config.yaml
num_hidden_layers: 8
hidden_size: 768
num_attention_heads: 12
num_key_value_heads: 12
head_dim: 64
intermediate_size: 3072
vocab_size: 16399
hidden_act: "swiglu"
norm: "rmsnorm"
norm_place: "pre"
norm_eps: 1e-05
positions: "rope"
rope_theta: 100000.0
rope_fraction: 0.75
qk_norm: false
attn_scale: 0.125
bias: "none"
tie_word_embeddings: false
parallel_block: false
init: "normal"
init_std_qkv: 0.046
init_std_o: 0.0115
init_std_up: 0.046
init_std_down: 0.00575
optimizer: "muon"
learning_rate: 0.00175
beta1: 0.95
weight_decay: 0.082
lr_head: 0.00568
max_grad_norm: 2.0
warmup_steps: 200
schedule: "cos"
final_lr_fraction: 0.1
batch_tokens: [65536, 131072, 196608]
max_seq_len: 1024
doc_mask: true
train_tokens: 1290000000
max_steps: 10053
dataset: "wikipedia_en"
Each number is 128 + 32 x the weight over its row's rms, rounded and kept within 0 to 255. Layers, rows and columns count from 0. The size above them is the row's rms in percent of the matrix's.

# layer 4 attention value, 768x768, rms 0.126, rows 552-557, columns 0-255
size [104 103 101  96 103 104]
[[115 140 121  80  63 118 177 135 109 135  81 141 166 121 111 142 108 167 124 123 136 149 109  73 115  79 117 127 118 118  72 135 150  99 103 118  85 105 114 156 130 179 183 127 102 145  90 171 136  85  87 135 125 105 163 139 187 144 161 111 108 126 144 159 100 140 125 156 140 132 148 129 154  99  79 117 125 137 128 119  70 168 157 131 124 118 144  90 181  99 102  99 115  97 105  65 140 144 131  57 107 118 113 111 122 103 107 102 141 111 133 108 156 107 130 131 127  94 133 157 155 102 131 113 128  68 126 111 182  86 162 117 190 111 151 181 128 117 140 189  65 116  93 161 130 148 231 144 160 123 189 138 115  49 206 127 127 150 174 148 111 174 135  94 134 160 201 181 140 154 141 164  84 100 195 139 163 160 131 173  95  99  65 156 118  67  55  74 131 118 155  98 149 178 115  84 102 155 105 159  67  99 112  59 162 179 159  62 153 117 160 150 158  85 141 161  95  46 195 125 172 131 123 117 131 134 137 120 147  88 144 178  72 110 115 172 138 157 171 202 122 152 119  93  96 151 177 166  79 127 111  91 136 151 112 104]
 [149  89 107 124 167 140 147 108  85 101 162  96 132 128 131  85  95  94 114 118 164 160  91 136 155 136 123 106 124 169  76 160 185 126 129 128 137 112 100 148 142 120 127 133 126 137 197 139 107 169 126 104 172 123 127  84 113  69 119 127  99 130 157 144 171 105 106   8  91 107 129 114 107 189 110 114 130 131 120 184 122 159 181 128 149 126 122 113 105 117 165 116  82  92  84 118 191 103 154 108 134 114 150 130 105  93 135 119 156 161 105  62  95  93 120 130 122 134  54 125 147 122 171 120 143 115 152 128 178 166 132  94 120 138 173 155 125 148 157  91 168 162 144 178 158 201 155 113  66 131 124 108 128 209 166 129 143  73 112 182 162 123 148 101 123  71 100 126 139 148 116 155  95  75 165  95 142 124 133 214 156 132  99 126 106 119 138 105 137 145 122 126 131 145 154  94 124 140 121  63 130 149 102 166 104 126  98 104 118 132 186 152 105 156 102  68 136 153 145 100 132 120 140 103 141 121 119  60 155 197 114 106 177  90 123 144 115 131 154 155 152 123 146 100 108  94 121 137 135 203 152 164 166  95 145 138]
 [132  81 142 109 171  89 166 143  91  98  91 134 153 152 169  75 152  83 131  87 143 132 138 131 113 154 133  82  80 103 148 115 190 100 113 131 123 121 118 142 156 152 176  78 125  96 171 105 151 152 138  96  81 111 165 134  98 139  93 139 127 122 104 205  53 158 122 121 135 144 143 185 122  79 116 157 144 154 109 202 155  86 150 107 156 168  53 191 116  87 101 131 120 109 211 104 121 107 139 128 150  98 148 125  96 176 130 152  74 163 103 117 150 156 147 172  63 133 173 119 108 108 154 149  93  99 154 115 137 131  97 169 167  80 109 157  95 182 112 160 153 112 149 164 166  96 131  92 126  80 165 163 106 144 140 135 130 167 189 120 153 165 102 183 116 163 100  45 107  75 120 171 133 149 106 112 117 147 231  62 176 116 105 113  99 134 101 152 128 198 124 146 186 154 178 125 145 132  88 105 173 130 126 126  92  88 168  81 133 178 164 114  96 148 145  95 120  93 148 117 183 169 160 149 123  89 166 114  35 161 107 152 136 141 135 143 128 103 178 139  86 118  71 159 100 152 140 142 135 124  85 124 179 148 146 185]
 [127 151 137 115 197 166 160 101 114 135  68 121  89 105 113 130 177 124  82 179 132 166 147 133 161 174 138  68 175 136 133 174  96 184 133 197 141 127 144 124  93 124  81 153  90 140 130 111  74  89 169  57 147 172 153 179  86  78 148 136 126 176 148 125 133 157 160 145 154 171 130 129 136 110 147 100 158 135 135 170 176 142 124 123 146  99 145  95 181 190  64 139 127 141 127  74 115 158 122  85 114 119 127 186 170 130 103 136 146 108 157 109  64 103 138 179 129  99  89  99 144 103  96 103 115  90 113 135 112 203 107 134  97 135 171 136 106 142 118  88 168 175 184 151 171 164 124 118  85 115 121 139 123  74 106 135 152 108  75 100 176 125 148 176 150 187 111  98 160 104  81 120 167 176 203 150  92 134 163 122 181 145 116 142 179 120  92 136 143 201 125 118 127  97 112  55 190 169  96 175  98  88 161 139 152 102 192 101 200 156  69 111 151  58 142 130 124 116 109  98 159 108 145 168 124 124 107  74  76 123 148 102 140  91 151  83 154 145  95 123 110  63 166 158 150 145 142 131 149 151 171 155 121  88 105 116]
 [111 128 180 145  62 134 166 151 125 115  81 122 140 134 139  63 121 114 149 111 139  63 176 118 170  60  79 104  74 101 143 157 145  99 190 161 104 107 159 150  98  69 131  96 113 116  72 141  88 112 126 179 112  85 172 145 135  82 133  96 121 133 152 231 106 123 138 132 129 129 146 142  82 143 123 152 185 119 164 161 182 149 158 120 141 134 165 139 110 103  99 158  70  93 160 145  59 101 126 103 210 130 123 152 151 188 112 117 113  57 140  37 108 121  84 118 141  80 107 190  96 134 126 122 130  77 152  80 140 167 107 112 113 160 110 124 162 136 164 149 148  81 141 115  76 101 111 145 153 128 209 131 141 137 197  98  77 108 155 126  88 107 137  95 125 135 140  89  96  64 117 137 206 155 121 106 142 111 147 167 126 170 124 149 154 134 153 154 121 126 102 116 162 113 136 113 119 145 183 125 131 148 152 146 146 127 176 124 104 150  83 121 195 127 109 128 168 137 128 106 167 142  89 108 126 128 125 170 133  95 118  93 103  93  95 105 110 114  98 113  75 126 102 108 194 174 180 161  84 139 102 134 175 120 110  98]
 [142 147 109 171  93 101 124 152  95 133 116 116 197 143 114 141 115 160 192 150 124 121 130 102 115 118 134 134 144 118  90 178 121 137 147 116 115  75 112 110 145 195 134  91 108 131 142 160 170  62 124 104  90 117 140 117 133 136 166 129 110 100 123 101 152 158  92 104 105 150 173 130 169 190  92 164  43 107 128 115 115 164 100 159 124 173 114  79 106 182 114 145  79  86 146 203 101  88 136  74 107 110 102 116 124 166 119 114 205 137  92 110 164 160 165 142 162 128 188 176 145  95  98 162 125  95 118  95 154 140  95  81 209 110 108 124 182 104  72 133 154  59 117 167 121  92  66 159 159 165 170  96  74  74 106 135 112 152 111 171 143 191 157  62 133 101 174 110  72 168 102  91 174  95 118 140 169 162  75 134 133 132 170 122 167 175 169 127 124 106 114  72 144 141 123 101 116 176 139 118  77 138 135 116 111 129 139 108 168 103 116 128 116  83 108  86 131  92 151 127 146 189 166  97  90 137 112  86 155 132  98 152 150 119 174 163 152 132 152 143 143  38 142 108 131  81 175 150  70 138  67 154  96 176 191 140]]
# layer 4 attention output (transposed), 768x768, rms 0.0957, rows 552-557, columns 0-255
size [103 104 102  98 104 104]
[[131  66 105 113  97 167  95  59  74 126 123 135 111 172 121 157 126 113 138 172  93 132 128  97 198 158 212  92 135 156 129 121 145 130 171  87  90 115 155 119 145 124 131 131 134 123 156 162 182 179 111  93  95 113 181 169 114 118 144 127  79 155 115 194 139  74 112 103 102 123 108 115 163 111 163  90 150 159 152 140 170 128 105 107 155  99 149 192 151 148 124 124 138  82 141 122 142 140 118 227  76 213 149  77 101 141 101 102 156 125 127 108 126 179 171 109  83 157 131  75  42 127  93 220  75 196 125 113 124  87 114 173 171  97 130 156 117 133  98 191 115 134  91  99  84 142 124 138  72 133 187 108  97 113  95 119 170 126 148 120 177 110  76 159 120 105  33 122 127 124 195  96 173 156 124 120 136 119 146 142 128 111 107 111 154 124 173 145 124 139 127  80 140 104 129  69 196 105 142 137  97 109  96  86 108 105 141 193  53 180 102 124 185 146  75 111 109 102 112 104 116 134 153 162 110  88 175  98  81 113 145 117 162  86  98 140  79 164  70  91  91 126  92 119  88 121 153 124  95  92 132 168 119 101 117  61]
 [ 57 143  84 139 120 141 122 164 131  91 110 141 137 138 134 132 112 170 146 163  81 147 105 135 132 213 108 134  64 124  49  98 102 138 110 154 179 137 147 154 100 177  91 193 124 146 125 119 129  81 137 166 130 136 145 145 131  98 165 103 147 101 127 136  54 178 182 125 133 170 112  96 117 117  64 158 148 112 166 127 153 179 140 145 165 149 148 178 199 143 118 112 176 109 140 127  99 148 148 106 145 101 132  85  80 164 110 103  80 103 145 125 175 128 133  92 142 164 129 153 116 128 102  85 133 182 104 150 111  97 200 133 115 168 115 138 114  60 222  99 113 147 104 171 116 104  61 113 149 161 169 107 118 105 140 163 126  91 165 103 104 135 123 111 151 168 159  81 120 127 117 135 127 101  94 128 127  98 132 159 159 113 155 129  93 116 132 189 132 141 135 188 146 184 150 152  94 141  98 188 125  96 150  67  60 121 128  91 134 118 130 143 165 135 129 158 198 122  86 158 151 145 140 139 154 117 180 184 118 210 148 137 165 172 115 134 172 148 145 141  90 155 209  43 144 234 144 148 133 129 111 135 162 155  94 150]
 [186 124 100 122  89 118 117 171 128 129 184  93 120 135 133 146 169 157 121 162 109 166 127  86  79  93 157  99 145 148 154 157  91 105 135 125 131  96 125 114 152 101 140 116 143 161  98 153  63 153 140 150 119 133 125 140 138 123  67 125 111  89 167 135  83 129  94 111 104 107 162 110 151  83 130  79  91 141 125 178 110 126 148 142 135 164 112  92 157 123 147  67 101  93 147 121  79 173 158 178 132 121 124 155  88  99 184 106 133 116 148 140 143 127 157  66 190 125 178  94 115  83 143 146 152 161 160 111  83 117 146 197 133 158 148 103  89 129 136 125 159 109 126  69 146 163 106 108  79 130 101 136 100 161  86 155 125 126 140 104 124 142  89 142 173  94 148  82 134 182 113 106 162  91 170 153  94  67 139 145 122 140 146 154 147 183  78  93  86 133 150 213 140 163 125 107 120 130 127 192 147 117 125 138  76 128 185  83  96 132 116 174 102  90 127 188 160 122 134  93 147 156 145 128 102 184 107 120 157 171  79 102 142 121 181 129 102  59 149 142 171 209 188  76  80  87 139 137  95  64 134 125 152 109  59  86]
 [ 92 176 157 171 142 116 111 133 149 108  77 147 119 160 130 123 137 151 168 126 124 164  71  54 130  84 111 143  70 152 150 119 141 112 128 148 121 116  94 141 148  42 182 137 100 106 181 113  62 111 115 114  74 143 152  53 115 116 141  90 140  98 134 131 154  90 121 181 160 109 146 198  97 143 148  53  99 107 158 123 143 100 180  86  86 149 121 172 134 130 112 149 188 147  75  55 161 175  90 122 110 122  75 109  66 146 150 118 129 101 126 110 123 122 125 176  83 113 120  94  86 166 112 135 153 161 168 112  45 173 108  89 162 149 106 108 179 130 131 135 161  79 135 128 103 146 167  69 116 104  78 141 108 167 129 129 154 132 134 124 126 103 139 105 127 140  70  85 170 157 129 164  64 114 118 114  90  90 100  61 147  80 134 106  84 127 147 143 113 116 130 127 133  99 140 129 183  55 179 141  99 162  83 108 210 119 150 144 158 124 146 160 134 139 127 114 136  99 105 101 152  65 136 108 207  44 184 132 172  76  77 129 152 122 112 125 171 134  68 113 163 156 110 136  59  74 157  73  99 240 126 130 159 126  70 130]
 [130 164 163 110  88 116 137 164  89 138 188 142  73 115 133 140 175 141  97 116 123 140 107 100 135 154 145 110 176 153  93 124 140 134 165 175  77 143  95  99 146 154 164 136 117  68 172 178 165 104 135 200 133 183 151 136 118 149 116 206 107 146 128 151  92  95 130 157 154 166 136 103 166 105 159 123 105 118 123 129 186  91 116  95  88  85 160 204 189 104 110 136 122 123 100 106 120 125 129  82 117 121  92  96 140  84 163 140 153  99 174 171  76 167 212 129 163 128 172 142  57 108 160 189 158 145 161 140 137 151 136 150 195 148 168 131 110 105 100 120 107 178 102  81  79 188 116 122  98 123 184 151 106 188 130 117 193 119 143 110  81 136 154  86 106 170  88 201 146 180 136 136 100 101 176 181 111  75 129  81 196 146 201 113  99 136 179 108 118  61  95 121 121 135 103 111 110 120 132 145 187 116 124  44 106  92 130 138 127 129  90  97 142  85  99 146 126 126  99  95 120 138  97 128 122 168  97 158 122 169 186 121 119  44  90 165 132  87 125 118 119 128 123 149 114 121 104 174 205 126 141 115 152  85 171 132]
 [133 168 160 171  49 129 117 111 118 147 170  73 150  93 166 103 120 124 112 103  84 141 140 156 161 137 127  53 148 124 117 105  96 102 113 109 145  91 114 137 160 110 118 148 152 116 135 141 184 181 130 125  76 105 101 120 108 141 127 143 141 123 132 146 155 130 101  96 139 125 126  72 108 124 111 126 155 121  69 144 157  74 121  90 127  94 153 189 160 119 128 186  97 111 165 130 147 152  54 144 160 130 146 154  79 131  92 176 119 149 179  75 110 123  77  50 144 160  94 121 123 165 180 109 120 105  92 129 127 126 101 108  42 219 207 159  76 134 186 108 161 143 113 144 147 125  84  80 128 142 168  98 131 111 110  94 135 116 130 148 149 103  92 179 162 102 109 102 145  69 111  78  95 140 140 153 126 140 174 135 128 154 109 113 137 142  50 115  61 167 105 125 137 154 169 157 116 105 182 127 156 118  68 109 182 197 113  99 134 104 149  89 111 113 161  96 174 133 114 139  99 114  75  95  97 106  68 132 102  58 117 176 144  86 108 147 148 144 110  94 157 171 111 195 123 120 119 152 105 133 149 138 122 104 130 148]]